Each number is 500 + 40 x the weight over its row's rms, rounded and kept within 0 to 999. Layers, rows and columns count from 0. Numbers have three digits each. The size before them is the row's rms in percent of the matrix's.

# gate: layer 3 MLP gate, 704x256, rms 0.15, rows 450-516, columns 0-63
# up: layer 3 MLP up, 704x256, rms 0.15, rows 450-516, columns 0-63
# down: layer 3 MLP down (transposed), 704x256, rms 0.126, rows 450-515, columns 0-63
gate450 101:530493497495499480554463488481497498458570450499505467488481492485454509521583444503526511513537457520490513466458495478497424510486488519458430444444572502518412551522527630569567397439489506
up450 098:450476552535534544528481558516510472443476554522485472486499387525461447546594529545443506539566475509540514502540473422551480576522474469552471488537547523517514494534442535516538443516455473
down450 099:455479559461517526517475443488493520480454543442481554499532407568438565476472556397490450441475541426500483491490447527435566429477511542476520447546539422508507469504503455495486506526514493
gate451 102:474484501505582523494561486557491499507487544536500536490487475456486575481486473550503472431510549480581539578433504504430530521435524610490539536540532467478524482463520486482541518454558516
up451 099:467447463510462518497489572539482511472496456475509464472481511499481540524582564531518410454541518508500520543470494495554444496553530466528534532471522520492548570529478533486526460536498536
down451 101:482439469520466543504486538559514469451505519500490538548498551491495580510532517413535468470558517552494544556507473537522480571463616400510479513591495492491561474498477494478530520517481459
gate452 103:463568457487510486554527493473495434482557504563523515509513485574473502529447471453454470474551575517532477497467495488594467515442514579490457468594498440438438517500528521411439526459485453
up452 101:457519495455462520538505508556499509566427443514441484472534523506512506462501517473608447529495460449545460530507445534440495448532524483465468497517473533491596510520468411467591463525488560
down452 102:489496462503504483523477476446477514464515492516514492513471527461509443481520434488466528543475495404517491478457504477473497475461508495506488416455499527479524427418415571523521393553538524
gate453 096:487493507478546560518477505482485526572413524494472491425492525462550510617502493546503466474453469457428493457514491485504460418522460525537491504549449506558475562496555464539522544507570429
up453 102:510467575480491484538404482457470529471536461477508521566515556506514541495565487460505470550463475521561475472483479521472575491540514436465504512452521529509509519477547529493479550448491468
down453 097:546569492554497466555539532501505493492441519529502572526471463491521525464456477455480496444393484502523493433480501488464485543470470462542531527532543507424499492453496484471519501539503493
gate454 096:503516512483494485511454540575470472482468474567503576462442508501471473485512513496452483529551446510515485488451496503501589509482507452480456565496530477566513557451475423575519493506505517
up454 096:478502535457570504568514492496444498389451497471502490405489514479477446470514503543572526554541481447508501519429470506481489508475552484498607525539477470480538391502480439452458479510517475
down454 098:566489488495480513477493441598499462574569514482484538499516560513481557525484511508489496484420479480496454475534446479498464519524451518487455460405553432535527546551532473555499541501560446
gate455 101:457378420511498482469432525470465476474505442569529530534514480484489450495549469561480489478557525533459505515420552506501437494465515476556485510472454395504449478462471527484423514518514524
up455 097:519538495519470470452542519438508460501486479513421522538513451528543526433531468566442502479453485489500496498416466486482519532533547474475588523515460542538483481437574437488448593514498472
down455 098:537531424478506563568521487493530487462546506466502487457521594456496501503469517492515498570551536494513477518514523482519455489507503565557516536504513530507496466514455409496498433519422527
gate456 101:477524510466463482534533482501474481483523528440457514548464557401511570471475497540549504510457500461420535514515474529540461471559474431517495515512471434491448414442503501477494497499556467
up456 100:571512457430509503530450413499560473477503485500465458480520427565509519479566453546462468494551522556541503505429553451478461506493535491468408453491479474499606568477499492579486532555400526
down456 090:540520434413556452550468484555422480534525491493469542501481429445472495477562453544396558520517538557521531439479492432455498496481555480507457462467395486502486501476572487535420510514457571
gate457 096:562463495449529518494460548469464460506420526508440515530474541450507471462473477451544422446534475437563501575469544462505496527512462467531468523500490440552487552521476526494407490433486508
up457 099:498510491547460462478537435524498533489520486491555494524516459524463549530497520523446520474436484527428566488512512489526485498487476530451543444445472564521504415491551457448563545495497484
down457 087:562493472577469449536394561547480543458490472518503510459478477421423466581493468587485551498498513549526475519473492543597512378445539527497513556548445499530508491460557556477419475482573569
gate458 092:488482521531476552492478546555574536500538466498476466487553494490567503503574547520527436443505550495508510527478463547529491519494434464524497471469452474481437516464491511483478384488514489
up458 102:505448491491508532519483507457504500505518488478444471474498486528529526481605538510598460484506467568434533521487472508515520504532395481473471467400551438452510550505447521413519436484577533
down458 094:503527500523573483460517464451450486498545583367512505457465475470498454517458462466482486536498525540554519524492479493593535442493485529479453530503535571530547489553447422504526557531536529
gate459 092:553489537478527529520479479523485491585489564490497544466481480521466499495491496456467540490523560490507519445460440478505556496458619511521406398457460380445563514492465439489498458487510531
up459 096:549469459372510478550481535476399479499454472595530440532515507578485507510475485467504529489511544538463454484495437455504579451444548472525478479520639485433477578498524479545492484435575487
down459 089:554477560530501517554574478463544589510469491457507459466449541549499508548474487524487549513500467445521511431544473481505527485491550465595420503483538500535551540491499594499550483531517540
gate460 098:472462518467464517536565525467468500546512509534533516475482507515527461471528444472503489460540502532482531484473508545456515427443503442491531521464528487480429554494520459479525480485537475
up460 094:526498421514556417462525477524480438469471477452546577496435513521507476624482536507453481482479553435498488517512447508535486567444458472441467537458535476547421493492471486483487571452489507
down460 099:523472470506505426492503516496490490506505605448470477533475487476458470397500385473553522498477541560549478520493472549496505523476449511549490490542545447475490561472458503521546547517490500
gate461 104:493416499476557448459538522542513547494475471482471409488553492476501469507437507498446491515488536511543493510492524507488535553530524471567570454485467528503489506535589519410471581490499518
up461 092:473476492521410477462498516463540508434491512473502568502491587513513499494547543518567527478497493517399516532482448513506534466478483481524493475559489500604457476451471545486532491517487551
down461 101:520585504404500549585544485539433598516528477473515480481522461470550449577532477476478469534557437531535414437498569422539534510504558503474513509480466477503477513571457472545505499498566491
gate462 099:522494455552466479473504476529489509565468599508486558519520485487536417500428477545474481465559547450540500485505575495530442472490525477500496508499505445485567467420524524526445438474486479
up462 099:465481499520483480506566487482524434467453494565468486567447550545479521455491505530485456501472546532547500539496523517517514432465517467459549586488447458504530516509520540558527575462505515
down462 100:493552480486492491510489526525484520461527494512408510487450505452489559507502510450511460493465453494521520493421456530489480487478441472537475464533475547605504543508497471489477480480470467
gate463 088:499485627491530476426474520517571461533471499505563482494517540490494518508453498465435507586494514518489510486428475450480581488488502564543449490476446427446621481500564486376438559416456535
up463 097:586480466420452530540517539512504562450506547485524498508539460436471475516507436556469411399509474523504565539552502500469558512536493443434493524590583510528513493498466465526596419518507494
down463 095:517508545398467509500474536528577549473495474510483527510580508453475436583516457526503485542531431426503554517466542441445535549517549535448443570551494498505549486468529438491540536438598582
gate464 092:530484478464476508525520489541536549422530492461533590502507512523440454437560488463481530522479469471509449501454502482573481467506488483527533503431475464560477558416461463518477472502476490
up464 100:522523501508450490480493559486534462485544466570493454459546441459498592488536526528501498502477548451539476458470387565531515536565500463482506523441572480508465528582490433495451458513503521
down464 102:479515510571550443537435491401491529509487463561518479477443464505569577514466526496559487479505491523454521528530497487463508547515557508522461503523556469477541526406483545412451501445525464
gate465 098:408533541452534444593574449540519504500470555468469454506475427514579551503540455448550456425435466509543444508496502509497482439562494487507503424424584467540514548546460461536487564480501518
up465 098:516477511479515526485601501401504466528490446573543513487454443456498449497475487506529462521500496569528475564509445533518531500498422439428485507461500610475490476520525532552504457477499496
down465 103:518450551573494508478468482463461444510459483451501505444509553466493529501467480534507407515498524497546524541545497490473522483529525394464533573541464545577529468507495576472468502449488499
gate466 107:503524496476497517490537580442499458473414529461412522529573505455461527487432500491540436562517420531547538561512478568475475484547519527499470483477477528488525468521495512490442532494492521
up466 102:518471516587474519474437458513506572587524488561559479519398537479516502495490460479528471532511548527484514505472543516473515507511546438463496511472491548512521456436532445551540475453503527
down466 100:534471498516521491533496516507454580508528459514500476524465579424504465503516519468521504502466442458443537459463451480484427468542554570482459500569516505500491492531491493578511486518516502
gate467 100:487564409475509463498494486497454493532464502518408530496554472454497555580519440478493462546509575516515514475537483499578484499485526447465605424475523465429497523531483574534407547491502518
up467 099:526485520523480558491538506493477508486408541459548569487365551572514453529444477557487504484515497513528483526571452502489476442514482484457545454512552522478509496525524417531530482528456515
down467 103:405499588477505406465565469485486497528411507387502475555490527510535400501527543531469465492491458520509514472517470461505544491478424522497556491458491524462461504485536444546542502534594482
gate468 105:411502555542473542532490550494475542471506522538438429509500448526510553493579476504514563484532498494535601475515504489457455497440485501515458515513493482539509521508487474497527528482536543
up468 096:498484512555535505538541517478387462508497497410515466491516497546417489569513493546538455466552492418535485447545507502499497476441501531572534490557554508523485497476459490455532444503539486
down468 103:464468491589520511494451500523568506515460480482528501540541533462496471459472447448497499497472535549524512559477474518468544481547485434480525495484541459525499488545484571471459502485523411
gate469 101:379545473550510570574488492517416502503467471540459485479501501554544564481494477475476490473629471476548448449516547462526509430472440528421548529507542521468504517538394571509468482489519501
up469 101:497524518532543466523499488519536485417558548542579461528470485463539461564481410506506478527540481522450485527558520459467500554468534480537486538528503516525577493505559550536556485501477521
down469 102:475481485494518491474435541500498503529501562465460464605515473467470453525535576431462478452416488513490456547480533425507552485494462512564505500507563479592504537561458477487508499523536523
gate470 101:479526539462484544461513449422493507476554513448536551508507449561504486439484499461494504500491394470501501561520493479489448529547488510508491423496513474481401516488443496499491449504532492
up470 102:487544483536503549608485466531493515524485466452518536447447447494542544471539483420522570494551424537489528526461485418472576492524511466518448470518515467504467517500538442523536467472503450
down470 100:471533517524528507437486524477548500524454496443492538474505402500502572500505486566522555577471538474567542535512478539538517432524478539451486509462519544537414556538474585493445450500513565
gate471 100:470520551449510482495473483586542522499467493485512472485501504516527475497610506461517498544460562553524488463528497472444549501513530526478460543467568539571482507450463508536538545505513504
up471 101:548531500515469446518486524479463558468487516520448481534484540502494559491464501455554503536520559450468507454433454541503490517406507501536500430450489536529487510576484583416495531488520496
down471 101:520510482510466483515481423481585494543537489622540492545483500512480524501520522499467459575536515542509487397544510428483436526506551527457497599520494486510491452521551479470543518589455479
gate472 106:533537436484517526542472512502491516519494467544519542525500466511422520471448524490538460563523516510513461539491495543529483481545596534474481455519524541435495506465495483549488512548512550
up472 105:487505524482521552444423523552483510529467426484473505502520537499491498480504533471541477517548499481609382473431425504499546499445536519529514482466475477463515562515541522505465506506536556
down472 106:470516502490460501543566556605524499473440548504512508477515435452578502585485460549568547458501499483594500470506470447508497467510475497578527446505585496515412488534519487498484468521465475
gate473 100:490446516484489478501458494509529408497448527557499531513555505485521404439456533451549514564483440533514498533528456460488502527538482492490522522488492553495570518535526479553527468478498500
up473 097:465537524508515545492473592496490525439485539477495494459476531449512448560537523518506461464493527528532553461470482449469487521528548451446446458502480450540493490492381551573501542542494486
down473 092:473516498495470481460498420413537503555451505519465488490474483493431507407466488519477530483468456472534544509512472533494438463483518467475506509478503510468509521560478434587486496494486473
gate474 106:478440512528534578553545492543538525527520508582489537486490504529450487452504508481518553510456445494521464539499564519397533402469610530497468506594489534511435495585485577464498501466549519
up474 104:500468599509515536497471483537467471535518472460449412533489602460494487446437517484590524449496489542543577412529494514598431448507458458525486500484541503546500557542520401550499471532558434
down474 107:490478470474469616501461529519425498499540526485517462412514456495521476524543476502524482534489524499489467456541519456436482463532519541506513451451428503470563511506536455505512482456542439
gate475 103:498487564486518436503491507562480522524487518548481508524437521509503575493615555470484538457516459513512471464507472572488597561512521471518484501530575559503478500537476484485442497469483553
up475 104:555484523511447481472497533448408443522482468486541526518471451517478443585529496534533498494484440498544493497556498559497510493482513574582543451515486526560517485493488529492532529446451510
down475 107:537510550511491430485518479490474442490502520513493365571489484526534465535484469541514527484524472462507551577466442474464506453504456529518500571501492510514545506551496458415516504550499465
gate476 110:544478491478519504510533555457547443500535540460546491507541494492525531540507484534470477500436551467485518498513456524496434485563562551492514504570508489536543464527562539492529457472518489
up476 099:505439487496506480472444562497523461500588517484479520450536461480495460520590512518470511484503499524534526533554509524558499551501520481531452478530522485489466489505462456509524460571455490
down476 109:499435501515406461533478480571520520472526491511455562432513467559406537519554521545505501523517498516608472428508525488499580454493480498478475439499438544486498474532495544532470511543505501
gate477 104:497442483419479512534489450591485510520530486454591449481481453511445446453490514489506488558457548463477500530483562509510465481464531467536514489536532508487583498518543384465471534509518598
up477 105:473516539505474517491505559407529505483484492456598523490488550499485436489469492527481510519474571454431469491536466506554524459502422489532456542516505516434491573500487376493501522429456443
down477 104:491511498542542409450516529508471444463532548473536471481516532406516532544513466514476483458550525523508543457579491546527455607537486477607541564475496464535524482536511535529553544511427478
gate478 098:444522496476570512565541531479541459502491479492514588521491478498461424486491472486493489481485472515519473485540492442494559472509451560442472525511457562530500469509479504508589486502520538
up478 096:546501560504475543522480459541484437510480460499489521501507509460546484532414455508468514582525512518481486507525473514503575464485474533508482498475558528579479486490480421483561363474452519
down478 098:489573469446464500435558430545509492460447504526528545476537500513471459502582515494450482484529499515495549448480523515554537463524516534471577483452491557525506394566476463533468496577517471
gate479 099:504462475534503535538511513543418535450593448500440470494548492506548463545447517477504461504526514501505544517525559490399562487479535569467459486507550526509488477514533518608478437444533553
up479 099:495488554626539519463516503498550474567489524570504538482493482491526516476499546478467521482432575537463512602401522525485513587533519502504490524453561457419446485540567471466423490538526579
down479 103:438575461451500509546481543446497507454517497506516509591464522505509542592478485425510556551500483470565520508489479469482515468512539525543493577490486551553519504569502507478468431490471486
gate480 100:450486441449455564503488519476518580526490489518491485491497494509534540486479508523515536509467467502512485536489465495494467540503514501491520519494530449429411570469476470471525595469566540
up480 104:503442483512528508430464471481561556486468441479513472531414480501527520502499559435504535512475465535491481498524492479490478482579569434578478470443467551468505501548550524506458526494482535
down480 109:530512490542457469469453461548558532511424503558482436446427586478530455482544495517528404486579532458461536408449499507490492540506499473451560474474533477506521390495480580549482532487457435
gate481 103:554531502549546451414517499458556540447507553446500518511499469493504486499500434505520505458471409462552606485523572542444505484538477496509474553439513458516502473401514567456444489430469535
up481 104:529530443512459555484469406480475526549395521482530481508495530381518500475460484487541527581464531480514513555444531444504508518508478487518566504523450473537574484540494499468521456522548509
down481 111:456514522550536539488529451459488569474521510510541529488529501430498514446438460504529522443471485556473492533511458548463519571557462480466499497408510513512523467519575474471576481506452534
gate482 096:529523547481529475481525483540501492463581528518490471498519450412474446498515567513528513503454488428451591489574571438489512473523504466476531504486530419466554581467483475458509480484506551
up482 097:479500558542491482532464469499449442521460465540443575456577552544390455565405495498463484513492502516416505502553472516557471498494477455453505528463435439434422501460503576535486466459583552
down482 101:475480540469488490566504489568468423538476437557518472506497481482470538539488454458482536542480476469530472558445519485489486506516477491505415482495464441560455505491564510505535508475517549
gate483 103:509537537585508504562541495520502542513539483525467436504538506514411485495468435485448524470502585496461463535492465465508423458508559534550432498487511498485550536464563497560514458464526470
up483 101:543480424441486474535555505441503492383526499568530514508451477436469528517508552534522476416509528464468462498516467580547479436451555452511471457496507445458479537478484508543500502514539442
down483 100:491488447453506450585530464525555440538500414538465474551499464506456495639534554492471532453487472472529420514471482507487511427521488471504519480494508501485493517566499418497619438510510558
gate484 098:582536441467445466457473466490483513507490464503505520536516498509532537613537527481483569506490501584474510515448570481564450513475493558521538525504520453526468525553491495453544411526461578
up484 099:473435493474476466480541558474454474463493496470482465531471470530454460477490511545465505493542467533529550479554503544540412459507474490523466475516512419493490464415512442580574499472463487
down484 103:478459488488535552476473499491537484510555468483548480438546469528432456418561534498413412500475519415502462523496538498451522496548490432504467455491461529519503515468524416473610526440532523
gate485 093:501498532517556493478542460511496501484455470521566507542542494466507455492473531548469506477469500501519393481501522576492468507476526458494489457512531528534497526558457431510431456479506511
up485 095:440539451494520494485483433547433553453540482452499471456516540513506557513547453472408445501560520468462520508481459613520471467520478487489487470455495440542489526488489535453492555458489518
down485 099:538412517547499491495459453542475452550503493574537526488521504460440503464465471492506528448488481486437548532503473492491589502532488464460522478558506513498517571504504444571576479512472464
gate486 103:543543492505465451532444515468505518464470463533510479461471502440483546545446495449553523566431544424516509489474545465495451573509523521524504487473520504501482485499535490455516482502453478
up486 101:521540496512581501465572495482573605525524520474550445458493552560484454550445428509484460536506437554483485466513459499514485513507567553528517519461473453582499500471476518463547558485554548
down486 102:517500524567507521481493482506435508492467602561496495523477514487558473530543533516522422536461543504442453515465522470482537567469463470529542534554488467562502507529513498508508543501489521
gate487 103:486485580448506421485481497469565484535497544521537539499493545573490556506485552487545512494542515527497530437478520529502516492466435491548546484478577472557483488452513409426503524415516456
up487 100:471500529481432470495515551527437514544501453521467526526528505531487494415473467490551529434468534514546474559473508494515498488515507509545587526581471491543539489480476471508470510432517434
down487 108:542539474490463469571435505542488489503425442466536483542486479483495497472533533508511508418406519501521445505475468446524447508449481528497509438499480556456489572504524464470502456426487525
gate488 102:507504447523508391526523522518530492492529547572452480607472525474529561547496510509463545524463551543469507441500513543506527541444516459442488546494480463514453514512483503531466570491503518
up488 101:562400538496480414479556563535474519414519435481516496522549490485564505484461502509460527558486402481504557510476432580493428553501463496551534534501499499499487513457464515474472539489445545
down488 106:439429432476401506487467498513496503482514522518508449502482506459507503471481483433528465492475551501480485457494503462458484455499401533531543521512457482504578571570484508520487484464500465
gate489 102:485527468502511461498470432471520489535492525520531485588526496498553491386564510529535454535519470544503467489564519532463485515487523511454486408509439487549494504520521542504466486513461543
up489 103:433499457489554491515453447495510565544567491562512510537525492549534521415537485508500464489551438589523438549493507481489473524486484526438555437482429515520530501438519507454510489474502486
down489 099:494533557483484454492553554502511504471456415463494525502442575464506543540474507478545512522445531438533517463483520537577586447492496469471464557434504524443424506547518452557472513498470519
gate490 105:507534547572511451516443449463502492451534549462503500518552502481515523446499468506497502534513556527493526488453439501417391430491504532500493439472523524500455530444450443436532548486517447
up490 100:512578449495454485512505474528450490475502449539501505496501482438542499525530479499512502478513522531477477469493538518505564449427502480511509523473498511484554520527500502539513524518522508
down490 107:515571516541491534483562492540513480459525485496541483581483582462476528499523442411476481510516535458528489541461448511473572469515499452472522497470464487439479509566473513452447459506557513
gate491 090:410505469483495478443543360474578546592440483465480508464490473569508535503521452487580524466507527453499579481498466525535455555485486506477448508496529497498475413484547539508507490469532528
up491 096:527541538495493565525500553505572515458475485516483467517489503425500458519539537438459493529485492560479447487490466521512507451519471532562430505562477505485531522489509486537500463503560629
down491 104:455525437539545497499529508539475450550481490500489551499559549550508542437517510468506522477493523474452501424454536490477512497503560551458547539616528452514511477618531456536488477496513530
gate492 100:509515483469518456501447513532507522523453524525537473509424506442431458584535446527504461517504459537409539522436454505467448567488504475566454482463487509516555475536457521433504520512516590
up492 105:480534509568483547496491441563509484461501505508511517530572498491496454541477480475496428508536519445479490484529484553446518473495440389528566474483506532555599533477564497470425484482494466
down492 102:503453486518496480479494498494461443538479485516496518558557522568481507506448522484487519460463513470536527573426521534468477432531503456443540479500526497548536574511519504473516432549516509
gate493 094:507459459521558510445478556496556562530435516466531498504592485394522443548543484439504481472549496464493466443518542508539518469551491544444508582508422404499522510485566442534500493509528434
up493 093:451507441486518462444495492457542459570502500509510491486468475365517479499489443536476509514490468487492517478490515505471489512556518496392539565526522406545543515506546527474510483529552490
down493 084:525511465568521494480514420438475476495484436472488412548519488532533488495482496442495487482526454542517517496504518480566441512477490514440486437496503485569505530490443551429456496489489468
gate494 101:450519539488479434568494514470497515511483542441542448560551504475542489456471521576480558562444490505479534538572478552523419488517495507518587517470484458575556424463476481480510549558530472
up494 099:482473474494465527490510437484569550469501488506507461496501397509558513504499560461347510521528543445447510468496576460422484533428515474485501534521512508539518468548529474492486467567524516
down494 103:536510461489552483445499480517518492501472562540514520480501552380523496454523456477492481550494517510503553536550444495489476547488512503509469502450495451580511551461496559470540452518532436
gate495 097:504472472495472495481467455486464493486465488529481487568545581511539542531494530456504534557495479497478549511506524495448489535576466501412512472514541494565474424482511517469497441516540447
up495 094:495472576482531502503569557534496544451475458403523496458462515536516455405449470479503452465436484510532471503429488476512449489508439512522524453494591490525459543438470450535533506421461448
down495 096:530475519501419476476484473498451489470460441494531512521505549553548406464486513399466459579476452459515497462419586529551432536544500544462506512509598494525472519365553486529531540518546482
gate496 100:431553462548522471484519523527458480490512531566499588484512489516451398462485497500474543632494522530465531575491492551531508521492497568514527555490417461563511411534489518584526464486556542
up496 094:449433465487467439449517467473549473557542480498459464435505464502524395520547479544456487518444405567457477565474464480523447521472519542502495463463476496467523500495511406523470439456544448
down496 097:484502593513528485509474451477544524510509420461515506451555465533510525522512526437491475451498536493490503468526484537433503497518504460466437490525532568536420559510529545465436499494484544
gate497 097:383511486490468456487534486486485495535572495553501451579516443447510481462586573511490486483500480460456475554548548497486456462527438502496508477509501500554522493551523476603555527453538407
up497 096:513465475490546479521476500526422508495468509506500508563490477503443442382422512462555483492483491498432509496472462577529480529453513452559481488489453538508490466482396496496454530377499463
down497 098:451504450466479520582490432551539520497492413541475473499531498472462516460511488425519456438543515461510560539455472535519488497543525489409536509466504549612512550532515537457469441547426447
gate498 102:467585490512488482464541510464512459530620516506522499511544459444553494516498572530493531566489478487511485443534447525461529498482484469559497430525567514494461554518494515497453443527602482
up498 102:533554473460542532464526497504517524437453493468512473567496509548484483529478542506468532507409577534478541480573524554481582525490494530521476506499472516426494523533452483512577568515485451
down498 104:530521512574477444476516484503472476487515540444469442455441448465528497487512511578506469461484522551516479541497540523513437524511476516572526526529517517481597490417435490484532532543555523
gate499 104:474523511489522543499493483513463493481497475496529438472508526433454485475392477451471550511449499504443523526557434516569481478481541541513497514551516496475474471504553433489523547427528515
up499 105:504482467458582511522475520499518482395494426497559472502472392490536498439472510489549432495512527494516510483498503559519525496491537557469489439499459528517554561459502527441530618533522515
down499 108:500497482426533507533522490543584519413560485485494429457470506493520493525482534537513510538509573589573452495541475490498480489481558571503519536498454497442487524438512509459513525531472524
gate500 101:446500516504569472478521540500534541468454473510477505503436415579572540437476574463505495514592538528519452571478499478475544449510537497544534519511495526518480442427465505564539486429466502
up500 105:565460532493498532539532483497500511509462509500567497406550472504533485506494526504526547515455543502529499539471473506501565498478486443520593511524468466495515463429392490545512532450452584
down500 104:500534500431498487461519451445476533518492543450561470443486426577491481555464492548576570519501494433507485452513576425557480489489487522533486460516422543512569455421487526536507453476529516
gate501 100:512467508426495500510504520535523562548505518487464519462507510452530463530509498494468463498479454380526475567496456533457510484555573473570539485548467522559473481499457597487436465427490455
up501 094:489434420519505466424492428513529523510437549446523462556408582451498499503482479536456465499510501525527562515505403527488469434434427547503526475534515499495599464565484431432535493443487470
down501 096:576462534466486524452506532475574481522470475544504528491477542511541436467461489518505510512449528464473531486515600514555535558487647471488445471473500541483457502543521534539542555462486547
gate502 096:413476449555496475462494454436500509511425515545538568502432434518532443539531496507463508504532507518462504492491498515564477492562516490532473563485523613477504518468513508484455464535585461
up502 101:501475515565556463489494577541522541478497483579525536519522488437534505532491556476466506547453522479478489582507435491508440478504505505534505508480491497490547544526474470583410428496497419
down502 092:492482530515522511507514515485450534487483464474553446434496572547372495497525475551503511488502446482478517537515492537506439518498474468579536481453437507466515536528484493490588505521438550
gate503 101:513498562505542432586468447554407549507484484526517418467543467461509460509513477573511509461539534559485501498469492392564461524492489488441500469472543522500538521470514378479475519532560432
up503 099:452495479590575448593528509495443513448570529531416473546464531437513457529506464458477437482550478499521565512500524490557553485542476521487490495476479567468558535535432473547510488525523503
down503 100:466563565410478467543551449492509496508505533494457501471533531506477538498534452498495458445438446498441537484540499519518601496519473506537511458527477608555445471515499490498491560466452547
gate504 097:518560530544532505432498491528532447403429500512585501538522485554422469452475529490526473493511477454397473586497563446535522428521575519537480464506509487541483568467512550518489454436503490
up504 093:478531559530492518500525545488490467537578511456548484499504493504469475496460487495520474421498490519434450535453511454548544421487613586450502470511545463540430483567465471436455518453498503
down504 092:412595421390518534503519491477510496542503455506485522435495494554529573533508530514505553470532415541494484552422507475519525540518409478479424464484427463507465440426456514497420510503470477
gate505 102:558536513485592458503494514451515560499505501567479461558519540515486445518469470569439508546498506532478471430405504485484469532397606489514457517423449499512522500530493479493496552518597483
up505 104:526495557514496515483499504512530545515533463467505482506457445545595439492501534479473452573504474468595565442484509543494535476509508478542489524510502526506425455552469549439537439515506572
down505 104:496491517501518581492460458574518503482541422528464414541560497506495504497493501505488424537514544606471449507487475484424463514495476477561529487526420531532452479487492480471539486527482527
gate506 096:498490500515418509559474495503456426454546542474474445506505439466498484431602535464509493504533534483488480511548493458500465412494433545471508484572549461497445519449414489545527540419513522
up506 104:517492489446496461458490477428451579544455461483449505480484556535451508444493477495495474471561484463558481538478498565571494457506455453428509568404473517488487548510579529528437477494500503
down506 099:519488540580457567526516548451485517507461472492492540471556508515497517459480497488564528496543523507493415551552459434445457521427497474515516483539547483528521567451495536481474572517484516
gate507 100:550485458512483525366499546517432464478577479516508504531526498519529518403535509469522512532566500383438555493411470556501459595536510503505484511505530519547512515480498509492501502558506550
up507 105:538458523532513476488502518528497523508568535527501537558454505492520494427513475472547484483430481482499530542548493497499448533548524532481500482476514520515509434502482517444516419466441460
down507 098:469487487462507479490483487540459490530491456536518490463550456468485518593529504460501530473487479530496467461529431591545511362527479471445433525516498503458483462581479532477503485413511542
gate508 096:510444479504467550481513502445432431520473487513499572507510492495537481381552524492507538535549500541534474573450444464466489508466518539552560539465513493549499556525430538509501556439519528
up508 103:460495493509457425444475475578503523513502552504454436488474483527524521523563486522498460524450451454450552527491505561514541520532532440516464507507486544426503417428554537468474441506495534
down508 094:506509453489456516470464481484491460562544514469464495556548461531574512455588531527526508497479523512501485576457484490522439498493557551573530494541514551520521479441435512440503450466471504
gate509 089:460536457557525564537552452494564516465548534469488517486470489472390489524497441495541493548474430527446550467469463507517447518551515521563547550475471471506509474504465507474491453559499479
up509 101:484604481509561543478530512527538527547475483494493537469466462486413455512515465460513508513464441527451540514498482497524506519511533473459530477484567509508491508529516481538516436521547495
down509 089:502420552481506507509500507443416464493493493509513500551469482490561498561519458443470574421528513514498474471531405551487510478467467490470487503545546494522472543552533434495466512500539496
gate510 100:528559541450467474550478513473597534480460546495514509511478550535428507502536495504446565512493584491483542478549538503466438398507495428519472477480420496481493490461556487512476567449598493
up510 101:514534539533477534485539530552495411477413489457530505548499515491578467524492501463423535491518482528454529546512429511412540489498492466523526544512444469605458476483484499416408544477492473
down510 105:456461443640475542530425519469488489482496626511483509505441531500527401492473475537511474559508534512459502508474542499518544493492459435476512445581453543579531563451568472447485525455496534
gate511 102:531492435585456464467478559416467510539484504545457476505553483547449563502458515553558550546487521510492592448446538524534517445492470435504471547542481476428546460421479516492441429522474502
up511 100:405515487504487485481482489571550509558488453545501523542492538510496472454496441483460507472468476551452467556433525465502435544519505473495482462485502474537421513481514513533489495501463505
down511 098:469406511520393441527532494488454477547480467550453496474461485524456527497610494465538506521504523486473485503541499535496548525524560467515506491525513519449564486420604481585425471575490518
gate512 099:444380501493464497534530448496461472491449516577450453517524487566488473444469499508440503468458489432562504494496500545471466462474441432528501593457515462431453492432508485512452514480494485
up512 099:511449550531597499533518501436487529524470478461492489477504485467531496548509488474508559514523529540477555494483536514504526519482417484514511534532479511479563493574511488477523547477447597
down512 098:496415440487460457483513562538546411502563527513515512532477568453511484496517548478478484429474518532471471531477470548525513500488515497552480512500524413546477446527431479427552509525519533
gate513 101:525489504544485497473532584479508463485496580511458462530561443505529438507546574463493478452431423503515449478571539573542565502506524501445527524513531535413588485507502493508557562531491501
up513 090:507537514436472526454520535485496477502485523480464532476432482507534501519466499489469499521523544476490434527484465488505486512575539542549494443451502461575608480463470518460454549521461572
down513 097:518495498521561516545447442449473495513516515549491431485531504442462503468488478483561469538542518535457549519540472484452551489460483510536552533506506557414439524499524502481490495536532440
gate514 106:514490503472595480492553512504493474488503462581518509556459482529572493523502523465494498485471505591504490530534517559417439510454438459519489420523472594491463508444443501473455562428541455
up514 103:492527488441533532510542478558583477485488514547519574541484438461509531486465560534497506508477469531446484428542465470466518523498527455494549560481486436493448577504472482496508526506547451
down514 101:508485524444443497548562554475552447510461510486461496475556549479481576568534524472476482526451497477597487422426509502500435471407481460454498483549491489493455555595523484445486447494539490
gate515 100:483508504477511541495459477447531510553507527523528501471523535488556537573514443474502461521489510507433533539527472532561465497485495515485545451506583504497539447429505471515511484464561509
up515 097:493536514549556568485518563522538421510502497514505591584508547490504475559506454519516519514535497499451562556531502611539525505465488535495458499506533544482531507524505569523517462523551489
down515 093:498493495484396484539511529540438507542443509560488523424487548547467525493493572542517471498514545459534466470536456505463408513518485447530546449517487515500504502524487486433498425554461585
gate516 100:478493453478499486457498516574465513506455416515474507483519490486532541487475520489522547517534538440507481551498442459490500488484533458520513524466498532496492475493476516506586583499522496
up516 100:488523514574417487506502529415520446510471561501510444510510526601463528476540563519532513446437502470520483516505510498438509458536494519577517442476426478499421493511535490468497582504535470